python train.py --num_hidden_layers=11 --hidden_size=384 --num_attention_heads=6 --num_key_value_heads=1 --head_dim=64 --intermediate_size=512 --vocab_size=32768 --hidden_act="swiglu" --norm="rmsnorm" --norm_place="pre" --norm_eps=1e-05 --positions="rope" --rope_theta=10000.0 --rope_fraction=1.0 --qk_norm=true --attn_scale=0.125 --bias="qkv" --tie_word_embeddings=true --parallel_block=false --init="normal" --init_std_qkv=0.0308 --init_std_o=0.0383 --init_std_up=0.0441 --init_std_down=0.0441 --optimizer="adam_hyperball" --learning_rate=0.0132 --lr_mult_o=1.27 --beta1=0.9 --lr_head=0.0122 --warmup_steps=331 --schedule="wsd" --decay_fraction=1.0 --decay_shape="linear" --final_lr_fraction=0.0 --batch_tokens=262144 --max_seq_len=1024 --doc_mask=true --train_tokens=1418000000 --max_steps=5410 --dataset="wikipedia_en"
Each number is 200 + 20 x the weight over its row's rms, rounded and kept within 0 to 999. Layers, rows and columns count from 0. The size before them is the row's rms in percent of the matrix's.

# layer 8 MLP gate, 512x384, rms 0.043, rows 485-511, columns 64-127
111,205,182,186,220,221,183,200,216,173,188,219,179,192,198,227,170,193,216,193,219,175,182,226,207,199,182,181,179,212,162,214,205,232,203,169,238,171,228,168,168,192,202,178,244,177,195,197,223,173,242,231,187,223,198,237,199,211,208,172,184,206,224,174,171
102,218,187,201,234,197,209,186,191,190,186,183,217,205,213,180,211,241,177,199,163,234,203,224,186,219,192,196,177,185,231,183,242,193,199,189,186,197,178,204,177,229,189,170,209,190,226,170,197,217,227,149,182,196,197,221,228,211,200,190,180,187,190,196,199
103,205,172,199,239,184,204,189,201,185,182,187,208,180,191,200,202,216,188,202,194,203,156,198,209,167,197,162,181,222,180,203,203,207,183,224,174,196,204,244,142,206,206,196,198,180,196,199,209,207,213,225,178,199,181,187,216,222,196,207,208,177,195,192,199
103,207,195,184,233,202,200,205,178,197,223,208,208,209,224,214,202,203,200,199,236,179,156,203,201,161,218,205,204,220,192,188,187,181,202,179,179,244,270,199,228,226,210,154,185,211,191,208,172,222,226,204,187,235,213,193,195,184,232,196,212,194,197,157,201
095,183,194,198,216,184,184,223,173,234,215,206,209,220,212,184,184,207,210,205,210,184,169,163,191,194,187,230,224,188,157,185,221,237,194,205,187,216,207,212,226,184,166,210,210,204,195,195,191,202,222,243,181,192,220,227,188,207,203,167,203,191,152,172,214
111,213,180,201,202,161,213,231,196,210,175,182,204,162,219,192,192,220,202,201,197,182,218,180,232,224,182,247,199,188,173,196,188,210,200,177,202,210,197,186,165,200,182,181,201,175,175,174,199,219,200,200,210,206,243,178,213,188,198,183,189,187,220,221,190
085,220,175,189,196,223,214,190,209,181,179,224,214,188,202,180,202,206,180,182,217,261,170,210,200,192,185,209,250,203,188,221,243,176,185,210,186,193,249,187,184,221,230,231,187,193,203,203,187,221,182,187,187,189,202,210,184,211,205,212,207,224,193,220,194
104,193,185,173,190,185,190,204,194,203,194,160,189,218,224,204,186,223,203,207,186,196,191,229,187,176,242,206,225,225,227,183,195,172,200,188,167,275,165,198,184,211,213,197,219,172,201,193,168,194,180,193,185,196,189,147,206,207,215,221,208,167,192,202,203
098,227,168,143,155,195,195,176,206,242,187,175,212,209,201,195,172,203,186,230,196,217,163,197,185,222,202,202,177,191,212,204,200,216,200,195,191,226,187,193,207,186,198,198,199,190,185,213,175,207,212,215,171,192,209,226,199,270,197,201,219,205,205,184,189
097,220,200,193,216,221,209,229,214,164,194,185,183,184,218,209,184,189,173,220,201,191,163,208,199,230,154,211,225,207,188,189,189,213,251,200,215,197,179,185,218,190,183,183,227,223,242,199,207,219,213,210,175,210,232,183,228,187,214,186,181,195,234,185,180
103,210,182,222,225,198,179,194,179,184,218,213,215,226,197,212,185,196,216,232,223,210,214,185,184,191,181,234,196,181,208,164,205,185,204,186,184,183,192,204,179,204,187,230,194,205,184,196,195,221,209,193,245,241,203,206,194,221,192,236,179,206,192,200,204
102,191,218,213,180,189,186,161,197,183,210,199,194,179,169,205,148,234,214,206,211,185,176,173,224,182,203,179,212,221,181,148,195,186,228,197,244,223,185,201,205,184,203,196,199,160,187,207,163,226,152,194,191,240,193,175,199,212,223,215,226,206,197,225,215
105,228,198,231,191,194,203,227,169,202,201,204,244,194,216,241,183,213,188,217,185,209,175,218,214,180,206,184,174,192,205,196,211,244,172,202,187,207,212,209,216,195,190,218,174,209,220,181,210,207,218,192,209,189,205,221,231,200,183,188,185,193,175,171,183
082,188,193,165,176,213,192,191,229,189,140,214,190,180,213,186,195,194,219,234,213,223,198,216,175,223,202,177,196,226,241,231,204,186,183,197,209,187,234,189,183,182,225,237,166,219,163,203,219,196,202,204,228,213,194,218,211,234,196,220,184,212,221,177,206
103,205,204,189,210,206,236,197,222,195,225,219,187,211,214,207,184,225,170,216,193,220,219,201,180,167,228,220,177,249,175,207,188,181,189,188,173,196,185,197,203,198,202,199,206,199,209,193,199,202,199,201,230,187,201,214,228,224,225,205,184,180,215,202,210
096,235,214,200,199,227,181,194,163,157,202,191,197,222,200,167,183,166,192,185,215,195,194,189,250,220,189,211,218,188,222,207,196,196,222,213,192,208,199,194,213,178,223,159,197,189,180,195,215,182,162,192,206,218,160,201,190,230,207,189,174,199,206,182,234
095,179,245,159,223,191,206,198,186,205,210,181,196,212,167,211,207,167,191,199,169,208,174,207,208,200,180,188,194,218,194,228,214,198,233,189,209,201,217,200,196,218,211,226,187,184,197,171,195,186,212,200,214,190,234,195,216,229,185,207,189,195,203,205,200
096,182,206,179,204,198,202,208,206,191,199,196,231,221,199,201,238,207,183,182,183,206,159,165,214,210,184,228,189,203,208,200,218,167,182,227,192,192,168,189,203,188,174,199,215,179,187,167,202,193,208,217,209,183,163,263,194,194,198,190,200,198,168,184,152
094,209,188,226,189,200,219,207,210,153,210,224,230,202,213,230,187,205,181,262,198,251,219,194,152,200,206,174,230,192,222,199,229,201,198,212,207,216,205,192,194,212,234,181,221,228,212,195,195,226,193,234,199,245,163,207,218,214,207,198,208,207,184,168,227
095,169,213,196,203,227,193,208,201,230,190,213,214,219,203,196,218,223,231,186,178,176,230,179,202,169,177,204,189,201,216,215,196,207,205,219,216,194,175,193,231,227,218,208,196,155,159,240,180,214,240,228,196,167,211,194,202,191,212,206,177,201,194,207,217
091,207,203,202,202,215,187,177,177,199,179,193,202,161,166,186,177,208,198,190,190,191,196,182,222,220,193,176,217,171,216,185,205,190,209,162,208,195,200,202,204,181,211,225,195,199,177,172,219,166,226,201,211,239,186,188,159,190,177,198,203,190,197,183,201
087,214,177,193,171,223,203,204,213,187,222,187,174,227,180,226,219,204,220,198,224,190,205,198,209,172,215,199,171,242,240,244,177,207,204,190,234,168,185,236,193,207,195,211,176,212,206,187,209,162,191,181,200,234,214,224,214,196,193,205,203,195,204,182,182
091,159,186,205,201,218,176,243,204,228,221,210,224,213,202,231,199,186,215,234,216,215,197,210,167,222,228,215,203,194,177,206,199,207,148,190,170,222,217,244,221,191,186,183,217,199,209,182,194,177,227,210,185,228,216,238,220,190,215,195,222,200,236,195,188
096,215,200,185,219,202,188,215,218,205,203,200,167,206,189,215,190,215,229,183,213,227,165,237,190,195,192,201,215,227,176,176,230,186,219,170,188,231,178,183,201,189,206,170,181,230,228,198,199,234,181,209,225,185,219,204,206,222,209,179,200,221,219,183,200
110,176,189,209,216,194,206,184,197,209,236,190,201,186,183,233,213,178,200,237,203,204,214,196,218,171,189,201,190,172,199,197,216,198,190,169,224,235,203,211,212,199,230,181,209,196,232,223,191,166,192,193,179,225,212,199,185,228,180,191,218,179,193,198,214
104,199,207,203,214,201,214,238,204,206,219,200,204,212,187,225,187,222,186,212,218,197,244,226,203,183,217,198,205,201,189,204,260,226,216,195,196,187,183,235,201,192,199,218,206,206,191,201,206,195,193,195,216,202,211,210,175,198,229,198,183,211,193,190,201
100,179,195,210,217,192,207,206,198,212,195,209,200,192,160,196,194,180,201,165,169,201,191,187,188,171,206,223,199,205,215,172,230,194,181,192,213,206,169,193,207,208,204,197,212,234,185,164,186,171,208,187,201,196,219,185,163,191,190,204,233,178,234,190,209
# layer 8 MLP up, 512x384, rms 0.0451, rows 485-511, columns 64-127
115,167,185,203,246,204,161,196,212,192,193,201,192,187,201,222,188,194,180,165,194,198,174,220,202,215,183,193,239,170,218,204,238,235,193,194,206,193,219,197,181,181,195,200,205,178,222,203,207,221,256,202,173,205,203,242,184,208,199,175,196,198,215,192,158
098,223,231,198,219,212,200,197,213,202,208,182,191,189,194,191,194,174,198,202,241,198,185,184,214,184,223,227,184,179,200,221,196,192,216,197,169,170,204,217,213,245,151,191,205,210,230,206,198,191,238,197,235,228,216,226,178,220,194,160,205,194,206,190,192
108,198,197,211,188,166,189,206,146,206,196,236,188,197,187,182,207,201,202,168,198,198,207,204,214,236,196,214,225,199,193,215,186,222,212,182,202,198,172,202,173,205,225,220,191,183,202,221,219,211,215,231,191,211,183,207,207,170,218,176,192,209,170,203,173
108,210,239,225,170,194,202,171,219,188,213,194,180,248,205,195,221,218,183,248,209,219,230,203,214,221,199,168,192,208,161,189,237,167,215,219,191,203,197,216,169,210,215,169,191,218,190,207,210,218,219,204,196,203,191,179,193,203,188,176,201,174,204,205,204
107,219,182,196,206,198,184,184,195,169,198,188,201,194,175,203,205,169,181,192,207,234,178,197,214,217,198,190,219,185,230,184,165,190,168,190,210,242,208,205,194,166,257,170,207,207,246,164,180,194,209,198,231,210,226,189,207,161,246,187,158,189,188,201,213
096,223,199,196,156,214,193,204,202,215,183,184,195,197,204,187,198,230,214,173,221,173,208,157,184,202,218,187,192,198,199,194,202,175,199,207,185,166,151,177,173,222,239,187,222,190,207,176,213,203,188,203,177,174,178,181,182,203,187,201,226,190,158,179,246
093,176,199,186,190,138,209,251,224,210,200,204,216,178,185,205,181,200,228,220,209,162,209,182,203,226,191,201,180,215,217,192,197,212,217,177,193,189,171,216,209,156,184,206,175,193,199,241,203,182,244,200,161,198,213,196,226,189,188,235,212,199,184,172,208
100,185,208,213,175,186,203,225,203,220,223,218,204,229,204,175,199,170,223,210,210,239,192,211,215,195,221,160,182,169,205,209,199,216,192,225,184,193,178,185,197,218,211,183,194,195,198,210,208,213,205,174,210,211,195,203,214,175,175,227,225,176,188,196,222
097,220,158,185,175,190,226,179,164,234,171,213,215,205,228,182,206,248,193,195,196,200,178,202,199,196,237,233,178,185,221,236,164,235,215,171,184,186,183,197,199,207,222,202,200,215,211,228,193,192,208,178,202,192,214,208,197,232,230,215,226,215,230,211,199
100,200,182,202,230,205,222,201,249,196,198,215,221,203,186,213,179,216,232,232,183,193,195,228,205,193,198,188,209,227,193,220,183,208,197,195,205,217,218,179,197,193,205,200,171,190,200,189,203,214,217,236,185,192,197,215,201,225,209,201,179,200,190,220,215
099,212,202,165,209,206,197,198,204,225,194,194,220,231,164,170,148,228,208,207,208,183,185,215,224,214,221,230,191,207,225,187,167,196,201,211,179,204,214,208,185,223,179,206,207,200,199,195,180,210,181,184,204,240,189,177,184,203,202,235,160,183,166,222,199
104,181,231,153,193,205,203,186,208,202,203,195,186,190,200,210,216,206,178,221,188,196,209,201,235,198,216,195,182,182,208,200,187,148,192,189,182,202,202,193,207,216,213,169,209,173,200,226,200,199,249,203,208,221,202,179,187,213,205,186,210,169,218,258,220
100,202,202,165,213,231,205,197,182,261,192,193,227,216,212,180,219,200,197,223,232,189,230,184,205,212,169,199,200,217,216,226,186,218,195,220,171,193,204,219,187,205,193,183,199,165,184,197,194,211,225,226,186,173,206,179,207,189,164,177,185,241,188,202,172
087,213,218,195,211,198,180,210,203,198,168,209,217,216,189,182,190,184,191,212,182,206,174,217,179,215,188,186,213,208,234,211,232,193,190,200,228,208,257,207,166,230,202,195,195,200,202,192,225,193,186,234,224,213,173,212,246,229,222,157,210,191,190,174,203
099,169,199,195,205,179,232,200,187,189,191,218,205,186,216,198,203,182,228,218,207,218,185,193,209,223,211,221,198,218,188,169,211,212,194,210,203,215,188,205,183,214,182,169,197,205,216,226,185,189,211,193,195,170,168,183,192,173,181,207,201,202,249,221,174
091,256,219,186,147,203,202,150,213,202,174,220,187,192,208,229,194,194,184,165,219,200,157,211,194,201,242,196,212,195,199,216,177,186,194,215,196,181,180,198,185,232,196,195,194,227,212,188,206,167,194,206,202,232,179,222,211,197,241,199,185,204,211,187,188
098,177,246,181,224,218,203,220,197,233,199,180,214,216,212,209,178,182,229,234,215,210,249,174,199,225,225,204,196,181,194,199,203,205,221,178,210,191,213,208,207,231,184,190,143,164,199,192,180,194,226,209,216,212,203,178,230,205,183,200,214,236,214,206,176
099,203,211,201,199,211,223,224,198,196,198,213,195,220,204,187,183,179,216,209,193,165,179,214,205,180,172,182,170,228,194,233,235,205,193,201,228,185,228,230,180,206,210,216,197,218,241,178,182,206,219,203,186,186,201,191,172,240,194,196,238,174,200,233,215
102,204,189,218,209,208,163,191,195,179,233,214,189,199,214,219,175,224,213,220,187,218,223,228,158,228,188,190,188,241,215,211,176,197,209,165,215,191,176,190,181,186,217,193,173,248,208,203,178,226,216,200,211,233,216,200,221,183,177,189,189,165,175,195,184
100,187,228,185,209,208,182,209,218,199,210,148,187,205,212,190,187,235,168,219,226,178,220,225,188,193,209,202,210,180,221,198,195,192,213,248,224,224,190,209,220,186,190,172,192,230,198,182,210,200,185,205,163,191,198,189,197,179,205,159,184,227,222,205,204
106,234,171,194,201,190,171,210,212,206,212,192,216,229,180,228,172,259,176,211,224,214,185,215,201,186,194,168,216,164,210,156,205,209,179,214,199,188,195,205,199,227,182,211,241,232,185,206,200,239,234,200,180,229,174,191,198,203,169,204,219,216,154,192,185
097,188,183,236,176,176,203,214,191,199,199,192,208,201,181,199,204,198,187,203,209,189,217,168,247,180,222,191,180,182,169,212,214,184,167,199,196,165,206,224,210,189,222,185,192,218,211,218,179,197,172,212,204,202,179,221,185,178,222,198,193,198,177,192,199
107,223,190,221,168,157,219,190,204,171,211,226,175,205,168,203,174,191,149,185,184,190,202,202,255,203,170,166,194,216,201,152,222,189,199,185,211,202,189,166,183,175,197,219,215,203,232,166,196,221,185,202,216,195,191,203,230,181,192,185,222,175,198,193,208
115,209,179,165,204,200,212,212,194,180,201,192,182,213,206,199,174,242,223,158,183,200,199,213,188,172,166,191,178,208,199,187,205,185,185,161,154,205,214,194,207,219,165,191,220,197,227,238,221,193,191,196,213,201,216,176,216,213,221,211,184,212,224,170,182
107,209,203,221,219,183,192,216,182,190,153,204,204,196,195,197,173,190,204,185,207,204,184,216,209,224,200,208,179,209,208,189,179,225,190,199,225,168,216,203,191,180,225,210,200,194,213,207,199,174,205,196,191,200,209,203,184,194,201,221,226,142,238,220,206
102,150,195,187,212,215,205,214,202,215,234,161,198,245,239,224,191,200,209,216,179,199,227,206,207,187,214,230,187,221,225,195,210,200,195,241,210,181,218,172,212,218,170,181,228,211,188,199,229,177,208,216,236,172,191,187,217,214,212,203,212,193,198,203,243
099,172,197,195,217,207,197,208,190,193,220,205,185,237,213,194,195,191,221,195,226,214,240,207,207,205,214,190,203,207,237,181,188,214,185,244,194,190,226,178,170,203,209,176,212,185,182,205,200,187,185,154,224,216,194,236,215,192,223,217,222,210,192,207,197
# layer 8 MLP down (transposed), 512x384, rms 0.044, rows 485-511, columns 64-127
102,177,185,164,193,202,177,204,182,181,204,191,188,209,198,246,210,234,178,161,183,203,161,199,213,206,204,193,210,228,205,196,228,206,196,202,181,181,197,185,191,227,184,192,181,188,202,189,204,215,204,178,166,192,167,184,222,195,171,186,208,194,218,182,197
100,200,224,167,199,234,198,252,229,195,181,225,183,215,176,198,224,209,171,223,183,147,213,202,194,171,216,198,195,199,219,192,224,185,205,219,181,178,206,194,211,221,220,183,227,172,174,192,182,206,168,205,204,205,225,179,187,189,184,203,238,192,202,186,204
103,184,210,196,163,191,172,200,191,204,225,152,154,203,243,193,196,202,196,177,181,187,185,215,202,189,208,191,198,173,195,184,196,199,215,204,196,157,210,229,202,230,188,177,186,183,190,199,189,180,210,204,219,202,226,173,176,201,194,221,216,190,236,209,195
100,205,191,230,225,203,187,189,191,169,188,220,213,200,194,183,234,192,181,190,199,210,240,198,210,209,195,181,212,176,237,156,206,225,171,232,214,191,183,211,189,205,208,188,172,208,177,176,197,227,200,224,212,214,182,198,184,207,174,227,212,195,188,245,184
116,182,200,221,179,190,214,202,192,172,221,187,162,177,181,196,217,162,185,196,238,238,188,208,211,221,257,232,229,201,201,161,186,176,220,191,205,227,207,216,211,188,184,170,224,238,232,200,194,168,232,207,198,192,212,194,165,189,233,184,205,181,207,191,186
087,190,252,217,210,200,186,188,235,212,225,202,224,164,184,176,234,167,180,209,218,228,181,189,176,186,234,235,222,210,230,234,232,227,208,186,234,205,191,205,185,205,195,197,189,205,192,207,194,182,224,207,210,205,228,176,209,181,166,221,215,206,208,225,206
100,205,231,248,221,215,202,211,192,181,208,234,232,193,217,221,210,195,193,209,189,206,215,207,247,195,213,222,209,191,204,180,191,160,190,199,184,187,205,201,206,220,170,218,209,179,202,193,219,181,229,243,198,192,201,188,208,195,218,199,199,182,197,187,205
102,172,177,199,184,204,245,243,169,192,203,218,209,224,229,183,201,200,171,217,218,155,205,192,159,216,226,167,182,234,194,208,200,183,178,225,205,248,205,246,187,210,215,207,209,206,197,188,187,200,170,175,231,244,196,208,162,195,200,198,233,184,210,221,171
090,192,188,258,218,210,212,199,201,185,184,212,204,189,218,204,211,205,205,181,197,212,200,163,175,201,187,202,213,221,184,186,166,176,242,210,206,171,233,214,183,159,192,226,198,231,225,187,214,206,195,173,217,220,209,218,187,167,209,170,182,208,189,183,194
102,168,201,197,181,202,197,179,214,186,219,237,202,168,214,219,218,182,202,168,229,233,228,178,179,209,210,217,190,196,204,214,236,190,225,228,194,187,187,193,221,199,208,186,195,193,215,207,205,216,215,193,205,204,190,232,196,186,206,194,218,204,186,208,197
096,207,166,215,224,161,206,192,162,212,219,217,175,191,219,206,199,220,172,159,182,162,133,221,211,229,198,218,184,203,204,159,180,170,205,224,192,241,219,199,178,207,212,203,211,193,194,234,218,188,195,186,208,196,167,171,213,223,194,200,177,230,204,192,206
101,221,223,172,204,188,228,191,191,197,197,188,223,164,220,197,175,196,199,217,196,218,208,207,204,170,182,199,193,196,212,212,243,222,193,228,193,212,222,224,183,211,205,230,175,198,191,173,175,169,204,215,150,182,198,221,233,234,189,222,214,189,237,190,195
103,209,171,196,186,219,188,193,206,188,185,214,210,190,207,217,161,185,221,215,203,200,205,208,196,144,185,233,207,180,193,185,199,220,214,177,212,194,230,183,214,212,216,176,194,182,190,157,158,191,178,181,185,181,173,172,220,171,189,206,195,209,172,236,202
092,189,183,164,174,188,197,162,213,185,188,161,202,180,187,194,196,198,239,178,187,198,236,219,165,222,186,188,176,199,218,186,200,212,215,202,195,222,217,228,196,175,228,215,190,228,183,205,226,227,183,168,190,183,174,263,193,214,197,202,179,206,207,179,226
101,210,174,186,202,178,198,246,203,168,218,232,203,175,209,220,183,221,214,200,203,228,173,203,210,198,184,203,192,222,188,208,185,234,153,193,193,199,231,239,210,227,182,185,179,196,196,235,206,184,205,210,237,188,215,220,207,207,218,156,203,209,229,167,198
098,199,186,204,197,198,209,166,212,205,196,182,194,143,172,172,206,179,228,211,246,193,197,188,231,202,181,220,203,189,179,194,195,183,202,202,239,225,187,204,204,201,203,221,216,176,167,188,186,181,235,248,217,189,185,220,182,179,210,201,203,155,242,221,216
104,167,173,231,179,174,198,208,205,191,165,240,212,231,160,193,174,189,173,203,182,210,179,191,204,172,210,230,205,193,193,201,196,199,178,194,199,200,198,161,196,200,177,235,196,231,200,204,199,188,185,165,176,221,210,185,210,198,172,213,227,168,193,165,228
101,211,210,202,242,206,224,190,192,224,194,207,176,187,174,222,177,195,239,180,212,191,229,216,208,199,197,191,172,169,202,208,183,195,225,203,191,181,176,204,223,168,187,231,221,188,191,196,173,196,239,215,205,198,193,185,208,196,199,170,217,174,191,216,204
099,160,164,215,224,167,201,197,217,188,205,202,202,202,228,190,165,195,201,177,187,189,201,206,203,194,164,195,223,195,244,168,192,246,202,189,170,191,200,216,197,196,222,182,221,176,256,220,185,201,195,203,220,241,215,195,190,170,175,181,210,203,159,199,216
102,199,204,182,167,186,200,195,198,206,198,174,214,226,257,198,211,197,197,193,242,193,182,172,176,164,201,204,194,195,208,202,201,229,190,230,184,216,214,218,191,169,207,233,235,240,197,203,228,181,206,201,188,210,178,168,203,196,225,222,192,234,220,206,189
107,180,178,228,201,207,228,207,197,215,200,169,179,195,164,252,190,208,207,196,212,195,188,192,172,174,195,196,215,213,191,194,197,231,174,195,204,225,185,193,198,210,163,226,212,189,184,211,204,190,209,189,235,222,201,218,182,191,176,200,183,223,185,167,168
099,186,180,158,189,192,196,171,227,211,189,176,231,199,207,220,188,194,189,200,197,209,209,206,172,240,177,205,209,203,205,207,243,173,225,203,162,171,188,232,227,195,234,230,202,203,237,182,201,231,210,218,196,212,219,205,238,190,154,196,186,212,191,186,202
082,176,206,229,208,235,218,227,188,184,203,204,199,196,169,195,201,227,145,189,202,213,189,191,171,203,199,178,200,199,183,185,204,190,176,189,194,172,211,216,214,194,228,192,236,194,192,200,162,174,174,214,196,213,209,210,195,194,174,205,180,195,215,205,170
100,151,177,188,218,243,181,164,218,188,204,197,198,217,196,222,226,204,199,207,185,223,190,201,204,182,196,169,175,222,180,222,253,195,206,185,167,204,196,201,237,209,210,188,199,209,236,217,220,205,207,195,212,188,184,167,216,200,207,215,194,195,223,229,208
109,189,219,188,225,202,198,245,213,252,157,195,208,195,198,234,206,216,224,164,227,193,176,224,206,227,193,230,215,223,206,233,203,177,199,219,177,189,229,183,170,221,214,207,215,198,215,174,186,209,238,173,193,206,183,187,206,193,217,238,230,218,210,194,181
105,229,219,192,225,239,170,205,196,220,199,204,188,215,206,179,196,193,210,219,223,181,197,181,182,174,180,196,212,145,224,209,158,191,211,212,198,205,218,192,198,175,172,210,226,180,215,201,188,212,224,174,227,200,198,208,184,181,226,208,195,199,220,213,188
097,192,178,200,186,172,185,213,222,143,201,166,206,224,190,166,225,160,198,181,188,168,217,198,192,156,169,180,191,175,191,184,202,183,227,236,197,190,189,205,179,205,167,211,181,143,145,209,230,188,180,166,183,189,154,204,220,219,206,207,188,187,220,181,219